Weights of a small GPT-style language model, trained from scratch on English Wikipedia.
Size: 12 layers, width 320, 5 heads of 64, 17.5M parameters.
Architecture: RMSNorm before each block, rotary positions, no biases in attention or MLP.
Training: a variant of Muon for these matrices, 647M tokens, 4933 steps.
Each number is 128 + 32 x the weight over its row's rms, rounded and kept within 0 to 255. Layers, rows and columns count from 0. Numbers have three digits each. The size before them is the row's rms in percent of the matrix's.

# layer 6 attention value, 320x320, rms 0.0709, rows 290-319, columns 64-127
098:147141165197140163099107168102124178095130153162106128148153164195110131128092169135065116144148148147119070120129106105074109091095138129140126136137122106122156195119121107168069155137141124
091:172110090114121145138100137143059074166179059122126113108153108119122097151111111095093144175153071169105228172132049037134189103143117136141116154107106132194145165124130119175107106148130077
096:102145126115162092121116122129139139142143132035150154143195100148121130158123106100127151076120200109085205147141181147199115157181113183132083096177085099140143175165133159162080095132118100
089:118099136123139187079155131187123071099095093115101114109185091112077150122181153135148104144102112122091169092097106157152168116126163110187130105127141108163151154186159086156168107093108150
101:157150152142200149122098108140130136126105139166180157153114090100117092080119123102073124088134136134108102103039135110166126091153112117112097125124135127130127145127128211129145181123145113
099:092103115086067082146175201147128139098103098145131080136155101144098137178111144098146151176077158176173176168100070171152191130126124110149201124146146168098114123138101182134095065099133070
093:142105112104115174093102089133091126135127076124130132137106105135167127071107112114102122111140130108140123124123141130141203067184129107137188108130176176145124074116102136141152172125143095
096:144073107044149111130076118173120107071113167149121144130169138095195154147127144129194106145110135094135054135132110138121103141200139143097152169127123122151137124136073144134201117109125145
093:187095128119117096112099102091144122135116139168200064121159188147141111106137143110124110135110172128142081149134132197045106145139132122124196186078099169107065126098128127157106186061124117
092:131082185090122113096140210100145132102154134125193125104155111169154156093059132114129147153060177135148145131139136100126157104090054118192175110096053129072210207149182151111145130133127074
103:170172131154165101088081098137192167150090055155148109124124150129157144157090066147096155102122118071098187150105112129133103120163092109121103099085089094132101088133163148163103165077137085
090:064101080174118092110123117083115092097169146081146075176104151173143148111116127163116133189135092132137158101175151163145113133124151132097102152143145158158165135115100101115123138102170119
103:119139171102099134089140143120071131059109142104134163099119093148106174161166089162113189194152116106122139169139179090114137098129140156118155133156115057089159118089149146147160126112150047
099:164170111176071097159151150131149119141127124182065187114143136154122149154062143123131152130183141108130121176126166091120136122115158124186150138138180147132147148136084110138136118089129128
092:071101071165176151053182119150114064178096126189132162126120096135131130184104089084123206228139147147131192122168122131150183099116131119188097151145135114172164091139136077109130130138056151
089:074140134138087070127116125182117178120144105124145117088149100164177197147191171141101101192148148104122160173079107140167106136171086142134078097174158135123113137121136151108098088175151137
097:124126087148109085124106112143127117111146114128086104183115103123154123154101200125127165147157110127138108137142132137081056121131160127174153156083158127089183178156095101134107177132077125
096:121142138131136156117127072172146195115211104132129107157172165141141134124146171187165157118133053154144108121144178158143165125086131105144097170088116063170111114110148123094188105119133198
096:161142118159089131144112097183133162131098138104166138098110124190144131132145124153164131106127100127142128172197130189099131067130143129101134172112154130158132163100130092173222148087150095
104:160137123146109145129123124097108166121155111109113119088139147088099115074123136145158130144107115126096099124140154081128061115099162102169185216121140107089104115089102098154146084100120170
092:086119058151112089119154132092145133102059131157122145146106154107046164143133175139074107097079140104138103131095200067137165053131155167128177103153133086144157074142155123140129196140143100
098:158114163119138096112108121143123163137136075073177095110142096101104107106088162131133169112132108173126068093105147119137118139152102110120132148150160164097148199128176143082140111084137162
092:149109149111086152078136112098174119112096126150044103165182122131108067186119144113146102162098083129121086099206150084070105106098144178118194068110150114142098124137111127072154101152162134
094:104104114187101083180082115105103109118125155145130142140110148138122087143119176069136168094133104107068135124105082168066232099087091149186122121098149128108122077128117132149118078109178079
092:130144105129092082103120123154169146170131145141144155084155158082124175070126117113110164150184168160107127110140088131065126131100177146143102152108091138122118100195144115088116110117132162
101:098115128098141157093157180092149146147134139176145138169106064145156161057150114124138089104099168174176087120134121123142162215086120108112145127156163107101144113159115141156145140125118104
101:135139122093170150120152146074075114192110087226103160110128148154122161126101106129145149122150118161095108136122107125146075189110170143145102166146104124131052148086151071150092102158105125
094:101136101112112131124180188118101035184120111150161090163132118128075131120115097157129176118112136160129131113096112165086137146155119145075091135162131158139155165090120181073117165089146107
103:098175112197096132100097150116178117106099121112114115141060079094183184169179085147123076121049142099115088097172164152115157124141131145145147128115135140126134152144106103143124107115164132
099:158176104118165112125100131202176112101103173160138074140131153079144123144110172124136133111111100146143157097167124242164103155155139185134154129156143155118121163144114108091176154094141133
# layer 6 attention output (transposed), 320x320, rms 0.183, rows 290-319, columns 64-127
097:120142112179115144169121139145129106121085103139083130148101129218149157128065155127150084122093154120166085128098225128130106132113144149147143156148140168110149185129156129081101139140121163
088:111166136076085148134141148135056127104141117089148128142095093088136063124116071136207135123103089133109146171105101086118164164151139119113152079132118114106161146096180090134097127196085113
093:066095145095129102107075066203109111075070106142126140138181074150157135087095106135166082102133161126130153113089197138142138156161085153131127100062099177131136113205088117121171095111210115
090:114116158137140145129171113125111084123131201119070141125146127062173152129131150073086127143175109074165094106074155117087116127170153176144129073103170074128112136193138132154126042151067094
100:122191112182116095100135095115085140091111113153138139157113135107107093158112135101132134108095170181148090084128215091117133125135153168143118155132167120122151087094185126096142117198181079
097:096069085143115134103166105108104137140157117107146088158095152138170128133110104118134099135157180176148143172083088128148118108167122125151102135198149130122092109126172150155129112143086137
091:161121099145188122102098160143110138094128133086170093109115136109176168090134122072095153146088211160105193117128071098129156119180072107155195165128203167124153112124096088131141137108148191
092:122108193118114090147097136122160139141158128122178107131151137118168109167132171117132161090147153143167112209141152202124119162133101142123155113156152086084161087133126147201149112117093131
092:150106147107110096105118078095114130155157154092137123118118147147177148126102187164131059107107159059081099170117193151101114071101126086159102150163097203091141125158129129151060117106064116
095:145145120114119131159134179077146133120113065111152163099115083161177130076127153144136159189117209133137109140176132129136192144095109101112093093144176173105192100106088113087127103072120111
101:156060128146117084115126142090125123136201140174156142073100096154125107150112118170134079135138137103111167154200128064142135189119163122149170083125106176152121127131053136117081136109125076
092:127127126155108152150204099145137096204133144126145189124167162114122139109109119139106183176159126181155156134126170135110163141109107131101167146145095123067133137172138191156196132131112086
102:157105143164094108156065111157121103155112112111110097107131130115123131120175139203132128141105155129108145103162127134127073119103148186174151162094142147084146163065059075091139112122150133
095:173095125047122098099088111102107126103100131075106151087162126143098082141110166093104138165196178105141123117129033077116110136136144147130099159106138097070154142096114141126139221124127105
090:107122118165150101098148133150098104110176159104114132151208105170092150124110116126108137159116134220132096179126071142119147117099157159082137195096143115115125097134110157134104142161126139
091:127136098103171120152096091089057076108169138182127098127151098126134116175124124108126122185086148168109130105152160152167151140149124103154178125131148148123149144126138158201126115127156089
094:183151160200104154092141136124138170157162139078111139147061121138137148151152196105117147090100089138122123078169000102094076119162165098161111069138138127083144117130102154071066105134137144
092:098135148123138124081168106153167164131154189075077099121159136130108096070153163164126136202115089137119108050103247105148132108083095129080142146162138112119085120103099133074094133157128156
093:139117115162162113100102086168107153118139144168179122151140133173140072144100140106185139136135113093104105084168087142039154101105078091150136127094138118144190153128144091222074052132146172
102:132106154156141181066135148168149106122137109057119096135116158120148096125113099097147180151154126105185162149073192101151120172167108101119189236156072141154148133067115117128105129120150164
090:107104098166146147092111169133203108102167072150119173148110188188142103154105141117160131125153172078120164091106177109125098096134095028094177101149136062183124168143106164101127155094120092
098:165143186082128093066083163107101147109109119147140120147151131113157127157072133173102164107085107123076064178065098110166093145113127088088176111156113168149115162085118128155104122131205133
092:192101185164147105143151092125146092124158162008122132107148109074133155143062155098129131148166099073153133116096024119087180077114054163102136122106139146103130126087183092124165160109170169
093:144051084146096129120125126068112108106119164167116181104181129205110092110123146151132135192116116160114138110127156083088173159121128099110053090113100089061134112131127055116060081139108136
090:186152173089105172109115156155095108154167106128128134105140142116164123119170157108105167159174148115114144105155055120127179157138119108104135056162069144103079091114156085134081149121133172
099:101080180077112167152102149141143104092090063077106152143114127180164070127115089144105112152131162165112195163137188118080133100132128131092173163117134121169139110136150093126154118085103114
099:100158130149116155124142101163163150199161096172149147116145101183142179090115112060155062145065164095105166094115173101101172060116116169122138158157129159107105117087088099106091137156096085
090:111124151108155095138113189165119092086104119125082112136153224152136154138125137162060072154102106163103127159138065092190103145098078145086146088151113140111161075137110097153155180065084085
101:136109122162155177134181110107120059192132135126108174129137145093109149115163051123124105071116144189120105089083074135115207146110072121123092116170114119155121120144122114138098132139125217
096:160160151158155103161159148086133076082150096133186118180120099151109125116122118103145099109168151122125129135129000132176068120176100128173140110131110141147108155182130132120198128121160131
# layer 6 MLP gate, 640x320, rms 0.0776, rows 0-51, columns 64-127
098:114109093160131113157100086135103119125093123169101078112111126115104129149153112129092141112165105128138163155137108170076104102038152118157101164133164137128179099134084150141125105101176143
103:140125093086100127161111155150099100174151159090112108114116141075092126175150130129084114119119134134139157122129150093029115211148137101134172105139107138173139125124091053138151121146113145
098:148146097116102134110107106124137104122118160156099128160100151109118132100109117186097127094139123088151074165103099146164166072111131078144103085092116062108067132115182083084162146163091117
103:158149161102127113163099126101175151155149147123077143183104090183152074079134165126082151162059174173083147149150031119123161138062150137131133111185127136082133084065132108134140131114121187
104:122112160162102135096119111140191160132059116169132135112106151093098200148145144156152143136107110145157141149147081104092098122161198166121119089125142129065147169081149158111199089141149062
094:154152099143149138131130176139110156169120158113089124137101090126129118148187151194133113130143159202177158110151184102151137139122086157105143166140116175120169147100097122081169183169146147
101:110109139163166131120122122133182064175113158146131123085131133102119102103121157105159127092114200174092101117110042180119197164126097142128146141141209171115146116121132076091133108128128109
100:107058156131143114154076069138163157135127126110151085105082119116112113122084110157134177148086138125126128115096086151162137161074133134092141114145073136083182130075115066199105146176159140
101:125098136167145152093076104138131112083149123181100132132100116151137081081138124107105073058110126150097087154133130125144140110122134128079115103145162132160084098162164112132076099056092097
095:121094090148162098113118092167116170131139143109132116124179106208103130112137122145110142220112109143136143131156172095141147147181164148090155138138128131113128118098207154118088103164108104
095:142156066173173127164150110098067104125117143123092086105173124132133063117132142164140092107121232165115211101131064185159081110098164106142214152100166166100117111151156154153144141081135113
100:095111141140139159075115172120191074085083150110108175107141104165078097163139122186126130054105168163136130095137072108170136092058148146090156136108060131144137089110174156163122137145144039
099:164107115128140163111173148186150156090147198162174110093119134111115126121098128161174067116151167109098116154127079158035150134119107154163120086145170079111135145150134094107129154121217131
101:156091080127152144143124086165117148112127143059169116141077172147131127148116112160186159152173164070092148114117150122195174157147066080178103149079139145135142159140127166133134125184109133
108:164110127104122091113181066100137146151094113092099151108110148095152140176161162161201106069149162083134124101075090092128112194136115125116083113122190118082161192085112069164130078129131154
099:137134161128111084141137038114119079081133147133119138131102148139121134159129100145143098157148124096113113123122126103116105087174099114126163103181148113050069154160163119075136121187110108
106:207143127142109157132168121128084146094083148105065166184108097125096107094066117181163180141078147068170134112132125129158166113198203076110184117143132147133106167197186170124132117125089092
105:075096149130085128130148141147157147085158139121113144131144099133082104097174106192142113129161154085122153148106087123127150140139140107150118098114196175135150114132147173141105079123136168
101:156112181120148131160152155098097165181093155184098108102139157070115161121123193143188109152142111150110132167156214171164155131116126052084179109127096148132143127115112060117131070151176099
094:104153173075124117101151094097144180041166153065160114142140140135072101133146186109127184177169090144095137097104135095167095153115093120175108162189176117148069105127124125111104160058141080
109:188105114191097113099103113164165146097120179141123160101140095186166140109132172157102142011124120086156095154161091151148070058112111128109146200093116120146146124129118103137129164124166192
096:125151065146102159094082158182129112154138132110098189120139179127170120158152179200115149189131112123171118138096186116104106160085163152136145057104129141089138088153100135175126072150151093
099:114167180100092136120139160105125096106127139080131136151152131108143055126153072101142149119125115138150124183081101156062111131114123110137177134099112134081120087144129063069191091110187125
105:080133110107116067066173154134124132098117102075141118075125190145159078155109160114153104082122138134093214126169108147112101188107121082106131117137112181171130167062113119191090086156121124
095:093122078134117103127052151154112080096211152106160128089113070151161140101107080112145164158137145115157106138124162115109159118125093159112123133143118120138153133112128185071097131162094160
094:128163056095133059110159098120116137147128133110096145174123115132098226134138104124107104088095152100088130125139113140125140142050118097089058168155089108135141119082125157155121134159155137
094:146135134080147128145095178138116134138085159156121079143154141069111102109112047120140151123101082136144119124102179130129135136144140134149108094108121075110116123113158096133096128123091108
104:142119057150119158149103064119157176096121098160129123138132101139108062153170164078146123102119075147184109192145148048148106113092150114144149084136073175131150125095128154134139102134103079
096:075108133091078140123097205145136091094124179134090068076117198111142096153124127122152099170079143164175098172126165148109145124148140147121150187116126181070150164133117146107077107080160075
104:144116115137136156103147089093096071113133122125122098149167179125051111151121112154159104117110153102126126179170110116121164185128092142146123085114177162126196142145115175065100118131118121
105:166222118112161072145143100073225133201058144124112154155210136178110143078102136113095160122129144130164133149095076177131211134108149107136177165099110136090157062127109174177094159111110134
096:155111085163125148113077108111153123087119100127183112131100156112109134126124169049117147136135142145126151115120179114135144119067146165136091076105114143074175121091164123119119112170185108
102:195126164113178166150104085089093115142134141112097088109110132091132146137102123122098103105090106170119175135134083141127107135121110128149160151126082137047163144062104187069123044100111072
097:166117072162107177078086093129141087207170135046176109181130126127162137114206162103139133074089126141137125112115159122168073052147157083071118128131128144117144142075118133091139106124093059
099:135083151097184131068107150119150133141100184127123170103089202111165171110086130117171144114094204110166175122153101151129124127143127163113172052184148142124065175087155158148089108082082132
106:185106162116143146149108156089137112134157154107106126144190144094114160140178138087086082064096131098195155061142189105118158134109171128100126161158115145132142161138074075138136129101189117
095:151114088091143161099142159138123097058079077156093146148111140169108109129177124131123217119130127134133167152138111085106155105114094149164157158103104078143107149155095098103058141148120170
100:112137166056118140124157106119133145195117116096131121154118140162116144150120074117121094120121154102137171092140105102201115138160122126097147129162176096129166113068109113121106146126136097
100:136096132196123118121097099154099188090178162132115105164173128143090199155119134106085120158123130087151139113128138193085191130102093129161112070170145080099138051124093104104105082158076120
100:117155115093115179117100155107117137097152171118129151133079038176171136151119154146096083132145147128133085107159107121170152204160176151122113143070227145151137123165138069126117201128124143
107:096127079108141134138140130163159155150095141139179116181086152203153104136127077144142196107128178174170164126122103171143150119075159102165118131155130132134126078166110096107133128182100089
099:153133148170125094120064127103168165166183165136120129105105152130156084143142149152144150158129102133117126142172062095107096143083149096110146106077142086178144183160125172164103123144104115
097:194060108097209094107092204178075112162102129141149101154125098122100037152136145066091103094119139133147154105155092157074100129062134131130148157197128132134100093149121176108115157129115139
103:117151153152158107109168138139180180113078145134166178189101102067144113151157111107177084099123133098096068208135145130126151148104169126064107080126079179128127119176163113148098128055130132
098:105095149113158083148195074105199111182129099091066141152131151111160114134155126157193139068112115125094095097112089120208147100074112107128124133142147087084052130135149101092162117158092108
103:155105106166139139136135138124134177152151163124167074119147135137129215164094140155171130134163101181097102072075107084144129134164120090088105143102176154150137132158115153111084099219141137
098:172113185067150139164127156134158164107156104161084141101040176121171184180139100134094139079184150155140082165145150102109114128169114121159140087099066195081137118079164108127105115123086183
105:161130104134125155140151107149195114177084173167160116118164154153094161091149142144103132091177154155201141098089038079165121091092102062138134080113137154132149089096097114083134116146154167
103:163156122131176170106142130096141094132115137142126172113083097206189124109140133149114111112097154151096091158092140091119064144086089121105126147167130103074145096116068156109125118194042145
103:114169088152126083060117120159023162112111134163102141176108101120116097116145205110132172114097131119098087084162164124126134080172107157122114093095114092154164134202164158124102104151153099
102:134161176120143113142135066141093148114094107180151146129060092111148126177116107092169119051116147208134092158118087092164173151115104140065105085135127179143169112193123149133061095122123216
092:141121149152074091155158087161187123130041108116106075118155113168166121064177060126109107150109084126131149113155102128136137118151141152144123104178087073101139098165129104168129069119147126
# layer 6 MLP up, 640x320, rms 0.0821, rows 0-50, columns 64-127
096:134104109157132122154120127129113181125074130132173106107161111130138069144141104113130192140154132137095144116111129123085110185062126142094146144147166142098112134081146128106151081140082112
107:122118096145134112172140133107166133110089121141198140168063158146159105170071148152081127143114145161121126136088135124097213057104130136128129165151143141102153158176149138118128118104188146
097:105129128089092129159165071158134121116116090173148124067122139157225190089162194171109132142097120121147119094114120087110043139070154140103097134120119168143074148071049166131114139151132158
104:102106185153167112108122173152127124052096122142129151125148120089109129079136115188158158075105119114154097116140173093115163156168123142119152122088172130125083124119116156087114070131139118
098:128151137158156144082139138172150112146087095130120119087071156107061209095110133179075107160162127108147079139173126129151167133120156092130152129082110133067149149121136096033090089149135121
089:173104098126130133134163149124168170129089120106082136107083118118140119120179146083145188098156174108085128180093068124159156149135155116156170139150096069182164153142195085126128133112161128
100:102132162118206130196189117141155091139099128089175083104094087110105096139144128142118181136164159099154134121080072163185121130092093146148123164086151116163168079086098063127171146171095143
099:114130160116093099090148061118101142160058121079087149104150134116068156035136152142150114171150129092075201131131211162117082106164149115068147145123178085109183144159083112131087169135207140
105:083102143147182160103059097144146107142115152124065099123105149173157116090140109131153122119083075118155066102138112146115126117131087097120133134175087096184056145195149082162153090090104106
092:136129132176102111086101138138150121122135149106139111140214110144153096116159181209131121121139138112135162132138117169135118078166163092158195097126174111129147111044114093090061164106136076
096:134134172097106126179132124121151196185134140049113134103055163081143157146155093091164139131097128099140111059098069124103101161114124167155135088131173156132098087158081136160157147107132158
099:147127183130109179103154153074085143140069183124079117137146151159108101146124082156103128133147114147093093088132122090101117155155097098135118064153077115151074113123173220143042147132116091
099:061056130078110160096117126132082115117112141094095179091193075183105141143093097126139110087079130147133115031156123129134137085158130103133109118086209136136119105089095089168101165143137149
102:143093117135106138161107166185117112178148144157047136161094146065162086095089126090125058098185124123170128219119121165157128164131117147130135116144139113119067120105130135149131082109128070
106:124142099066105115091125121104103134116092127087150170109150115149152159106085136128097116132110113115167156092162092069161143106150089132104141141125158128167208114102182137162123116048116092
103:160121158151108146163088169154115206126098160112173075137081179110164115111136102164090111135129084112109060149157073181128126213166137151178129167085108107109144111073113192109148175124129128
100:199143112152127114187135092106126123054181163135121155185119157138122149124163075158127136132100174154163086119141154082126093149171175167158176147088122128144143156130104161140109167140108113
104:104121143113190111145042037135101139168096182128107181097136133123115094140128131105163131109092171165068138147193134072170115065109166086138132169124135105093106164105115040136106117148060134
102:191143128132136085146123116133097147174072129091102123101153166118092132119179093073129126073101108111143098078124208106076097150126080101080115144153144127099190146116091136050121118139107119
097:063106170104095190144089093173175188131159094131141157183150102117128047093140143116092115098146134113128091063137151129159125139093139174124115133148156143183116092104149160162085173133131210
111:088151074154119124103188119072205168146152139159120130109187122124129119116114142109130083106138129119108135137101115098090095102127099199135085125108162117120153146101127129203146081191188168
100:100137147102158097151170120141136113154145142162091101130126133139211192123140112145122125129123099094149116125133145162132141141128165089090142132096139120141140077119146122192193118111133134
098:137138118173135134078122159101138159123169108111100137128144157100059153106152101146172145151164126155170190126160129182107141142164128071065163121109111106137153134110083143102119134112197113
103:141121135119130150079160115118141116097089043158167181116168155167100122146122187071091097127117101068125105130085167089118132097215143218144147214051155140103137153077143207135073125122144129
095:153147142136123113092128129134116090171133114101107177118151176133137172142103139153156125166106160103161130133128096099124196191178063096117100139115130117047077097175151150156076099082058087
105:125108162105162152140173161149066134113142146153109169152083165087093146130117132126107164145115086138121091143112102107127096148137139135163143109070112106137134104181128085145143117127129141
097:131180141099101095196136129126166093144122098128078126074098086117087163137130123121137118110141028136116112150077179126145152077123152146179086107177133030083136122105167157137143138138102143
103:148132095099114129149135126085143134141126117079132116182108161144102130096112137071104068115142107156137069179084167144165172153168107183138147147127132145167158135086060109085101117156163137
090:159125124128112068090131088124126199093119167141169112170141192187110158106162108123112117135109145079160122128104114141057090074133157097170142102122163080124093116157110130125140169104108086
099:113124127068133139143104130104064181110140159191149091089157103124116128116118138136135149121156122119156141131124114118089102122115123145100150115118070154169135162180083117138159118118072074
100:101123097127190149154078116112206084153164074115114028157089190132176158097116144146148173194139110134066103131107085108162094140108134135106121197097163128122161133088138141141139081162114141
097:150138156154115131101113127136138147132155153060185090117158112128174157044120112112125137095143146132094135175115158101047111104154156130089140134139147141143105111116078069135193116063118153
101:146047070051130114111109131154139158101116169144100157152087106127113123084142152129103108112126184141117122196093158133174131153100108139123136088096087098109147175122104118173125154109084170
100:108120212142187166153131110109048052081145083127103102142104137132136086105146142110152111146115074142123140120140156152146119123097136082100116089199097158121141137134158076161098081108160100
108:102132131125128070122121122087136117098137160097136126121165166158109090161202100085134156140206130109175214107130045103183087118087105158117180144123119089134109135129088130203137172118089129
104:150152131098171145152142156115124133127072129161107100122141118128122090145160074187145163126114090051128120201138157084107193078102132143152145113131137148090102176179151082116098091127142059
091:149140140127130179137098126097102178145154124132125125145146101099154137098176095067136072101151156171136120098156057149127153133151137097114202170170172131173136087110113121155132082162115131
103:094126138202158137158125102109140159154099162145159140068152108158148103099160126125127111114106109058065087112093137092119089146123143120085165124118189119164082132107069111155159116154162103
102:103120106174130204096126139153115143061079147108053141107099166128120070112096138144124110104201178119119137031135123126125194103169115131135113092075138164150064107135149090138128162133149120
101:130113080147149153142104098078080147149099114123119146147135180094125129107111136117147097131158157167067054162144157122127149123161130160181131185179151143122157118136100191131113079101156100
102:126109151078145147130142116069166079109161099095140143179077162088123106061113147198115132101078098095128161184096036149118116140102161102197114119161131103093119175181140080104080157164143048
098:126090108157122148154200096115104091120144140161125200067118123150141186190085118115077113205105143116091164152107117153086096143141121128101124096143212111103170189151125082098099160165125175
102:117167136119080092044168089149113165099160149063108093160144098143093119178112113198179104158163149117088094123113100122106111123090154135169198114080098131086192115093134099097137129180133113
107:095134155224136136125115196125123109083124146123108157174109141102111123158123147085151091115186131142098114176119130193155162110074127174103092095159122143145168088111169141124111139156139182
095:084122070123124112125141176114096222127102157149109080090135120161092054179125113113141108162166101113107095174177142196140101151158141117113174140103141173161147164164095102136118129171112125
107:105138115163102105121180129129111112163141171111106177109058143135095181057130096156182140091106100149064144078090042143138131162167091147090130145103121135157106126103129167123107137121121156
100:057167100139093108112099159045110135111109069133164159148120109186161152165098078124147094140097164078146182085116149124134124134116163089183162136238116122093187134135179150154050087130125090
100:137102150168132077142045205096157100091111123110158075131089116116145172165067145135124149085065173148068106165155127052118147106123108138116099079176118096141132150149130179152101081071138139
107:098100163164112079088114104141172133215121123083096066174162126113127155117091131126169146087146127101128141125143119078131174114093102135184164137140115160209118156096129156103128187129180104
097:094163199101152162090132142176163102119174099171120176111126063132184129137129143131164155124111128166144144135145137119151138141171144205144150123107140108187139156160137141073142099121128168
099:144110106078189101128148151172192217143114152133110146131045090102162124149135119068147133156158120103066124126164074127177216138133122121073133096167126166156150102132111099156098101153129217
# layer 6 MLP down (transposed), 640x320, rms 0.0766, rows 0-50, columns 64-127
093:103106176140146150118146157146094183120152115133091092115135136134187120095098114142180132048132138165115122114140218063114076127086055103143150101110081073173102152099108106124135133118139128
102:085129128103104081140131093121121141165094151155147181138109179169137143118089111086222154149093086140153128114142110125112102174148147140097126152129093152136149140097145124113077126162109087
102:117083101075122159134128124119093158148136111171142132150099172150217135125126128123167089130198141134109143125142089154054119129213163098093107104128148108132055141127084135183091131104134140
105:121149132152143113144130136072065168076087104175087139133134175095147113071203123069076104064159164121115148072103152130170146141130138112118151101203113121167136105107119137097068156155081077
095:170080140194149084127117116083129147113171108077107099118127167143098094138069083117081106069128103166198166151152165112137174153096098100111192050139088134098063171144128135086092152152120116
096:052168149134141150133122134134200071186106156131127143136093114150109084108083128128141104139128109220104121091108088160164124108138107153175140133146104171116062113084082139141125129128154139
110:089150134165098133117163161191126140140160113098160172117132143068077077136128127192044115147158133103089093152138125164104142069138081149156055169093105141094122147149123103138164068108129099
099:126136109100138143057136171117134126115123097147136140133076138095091170125134145147161125153131103072122095129134068097060089168123117059172168121150123116080121097175136133194133129144190137
108:135128078138054112098124185092114094122132139152097136187151137089095149080098155129111141138134115123103146089117203099182101153174129116178097114153155133128080138131149161129074177080160079
094:129122114130087088125111160114144120106125080153121166060143137141052143111150088210093082128141109127062122122148132192130145118118114084130113174111128129158137115091107083169126102098151158
099:107140109133138145132114151120088140105134143125173159110069189069146119089121115113126155175118213091129150164117128160166094130120190094115136126102072142131177095170176156100123108159191102
098:112171131112150132165128132146116201142159126208161149070151114094157130130118152170153162108126123118141124088124035191137104145108156150123126104152141164085160128134164115176144168157120152
102:076106186127082098096130217144099139161134162145135152117230107128145101200172064163113117120093143131108152147187073112103120144154164087057126162147181141105180146112093072137087132130132161
106:096151141172155095120136097135151129096206163147127153153174131067153105105176092113174090127137141144163159112150139159136113184098153110142126146138124106155095131170126108147099114132106110
103:094088185157129144153098183107139190117102144143163148091134156129111159085131167125170097160070087196111207193077160168177152162171136156129092178118164168120179043125142116077166102134083060
106:117104120071109172108104118133133106109091144102085108182093145178182130160106166080123066149157182076126070148170165153166097197110157131115123148108094087156127116130136174147090090158119122
112:114133146185131084195158128115197131113131121092129145182123088101175149139115089137082111131140071117123109124166092112075102101145146128141203087152098097123141167161127125121122150119085130
097:100121122118162102130162132133095154200137135077188079110166119085069109068115095156107108124136100175101069117103190131137156172113077144132068138107118138120078130138133113146113092137150085
105:151102113060088121089130119151105122112171104123152102140153119109076110085066107131148144125098034107085107059137255107129110160149147177115102122102137169066138173145144099116091102103073140
094:153084172146140098118133121126058067104077114148128050074141150103152130123134088148164126094065116153138103113108171116159084085168088139196141126114146083183125130091089166052188147188090141
108:028239138072143068056146086110062127129130113124181157141160116144082124080140102089132175128093107142142066133175216112106141114101081100100134116164122146128118146106129093168125127110146132
102:108126138127084114166164114141118112213096116153163118104094151122211106141129122132128103113139120090209086106104084159118154103143157098070077071126167162150099075141103175174179178070154152
097:146121132116174121122054128141150139155139116126136137149127150153108184064125082161171132135086107203111156157090200167161097095125077165125060095170149149110091080111103124147158108097220122
097:092131103083184128121098086118169072142156099190151154154096142139182108148089154148172124132109170163066153160105193138107097147098138142122161165146136123130111170152080119144157143124128174
096:171079194128108174133174137181102143132168097099136081145096129122099101147122112136096146078159153172091155107101174114102131091159158136184105098141132144142115100124122090069099156142178081
105:138153125108112140103074128102162092059133154117219148168114107186129145091074127119155100128180055100089120129156106157117150110158114097144112126128127188155126150082136115138078097132140138
108:124124078100082099106164137121095123159154063128148155108096176107064112089136097147111133171144162130100101140108173168142092115175135112112125151121044155100145149128027162082182206157144175
104:113149164094133108136128129147099106130071125116120162164177180169116069160093113067147119125128137123218096125160104105097111107122128097142116111162059139092129158122129125175124078101182161
095:100115094126087101115134130119111146168184169123114087122111096112145121101133142145148157165154135089157148108155070109091115076138157099173074096123163096113096125151065135169105169135102133
101:100083090130190174103160112097143142152094195108119085037102132155078096091086151172139143144087112116099082090121034170149168116129109100109137102093122151198112126152193153151161189129123131
106:103095172179103147139144128129181102129132089150133124129176148109127175083103150141085174128139191148177106115123109122140148117101077113142137102141102147128183163133106125103095128137102165
101:124129142123105110138163174092148184070177094099135119147155114095111156086102172148077078137121097105166114180133130107066117130159128176137057108145115164093142106137128099130123121120117131
101:143092143164165091184138144147162107108145116155089108149104117150169160175095150121153092142125192126151118144129172156092129142116101144068178122147146136092118183078121136126141093077113157
095:147111161102133098160194100178073174113129153133086161107173117108138161140179122123154139158166150210144116128116137085114053144177110241074098161101092152092149099110139069118107141090158129
105:124144085194130135109133124120037132165148090103136121097132084152134102115189105117135128186168129088118136127134123151141181190120082140151137146101126104190138072118161120168127120120101074
101:090084149137098143170160125131163000110145080098106147131119092131176126104100129101112156157095099103089157188121151137090111102130114151125144146134164126110121088138107149130074124108159139
094:103090091122080106099127109139123121103070145107140115115143183083054187149100132125163186112099075083147138176123133088077132156122117113211218102137066161156091098133094144090140188129121149
103:121140094130080135120156142171188177117193119093146179147136117181132132077110082159126146131123130101186170101115121127184101133124140117106184045164127062124144164174190214102139146153149115
104:096110126122157135158125085112122146124119126120166078173136167166117110164102146155133162095178145147144139130141046188149127133136162128177075129124081090182102117158158108133180139129134218
105:099155152122196102107127088096112114168158098137120156090149148112105107114102167110116164138137214173070085081091106157151103078136073205113172192147166119136137099133115052140098087158114123
103:106190124080111132101107078115149125160153083198125116183132148124101175105124143058112150194101069153111121101108082119116145075063113178163173110120104161080092109163124143144104111091142091
100:132150114109197139123166169119118111131133208120111165125190120135129121199127176121074089140143182073130172135165067143107146111118174161119128111152153150149123110062118075103088113112160109
100:142125123115127133112129131179154105151129092154098138120119144116125198109124132129134210129120116135148093159068178129133104141104106058123089145143196206127135138200146124134068182114098121
107:083189158124105133132171092184223164088176154133155107110171112131097166153136114166108142153100125123166108156127218137156134111113105092131105176149165151169155138171094095139094126162121116
096:120125136126144141084138085165116129146158077179127112158102146127178098171088098125106114142093170167136153131128131089157129127177141119164135049108111133144139128110103067056127081147117185
103:117108113133110109121139131105111156100204151157080065150131131084206144156113092119153112133130110106142125131139018149111120190106070199113153105078117082179106086110129117115116115177181121
096:126135083181160169193109188116134162096209116115166124129149149150166111109029080121143164074095122153109135168099138157141102101115069129150066096147148067155150163150146151150132131066214135
099:139127081114126130117098122102177097134143159119190134125121170100140118108103142186135127106159109132130145174166083105147146135147135100142115126163101131129092125081089121147172144110129117
101:147118120125140137157118169132145140145133151112111134108176086090105173141104178083147100151109104134094133085114000103140162112176140159156136143068103142159138174128142071096122150110192143
101:135119196108139148102151070085096176136124099123155079151123073175204164119148168195125104121117064135099171136169069131145173146159134153172151136091139146142117083218121170163174167157074097
098:169159115094175108136056132192127139135093173164137134111183071136142131166104100120130091148120131169107122147170088163099128140146098099138159199157149158085116142150155095107124120129155169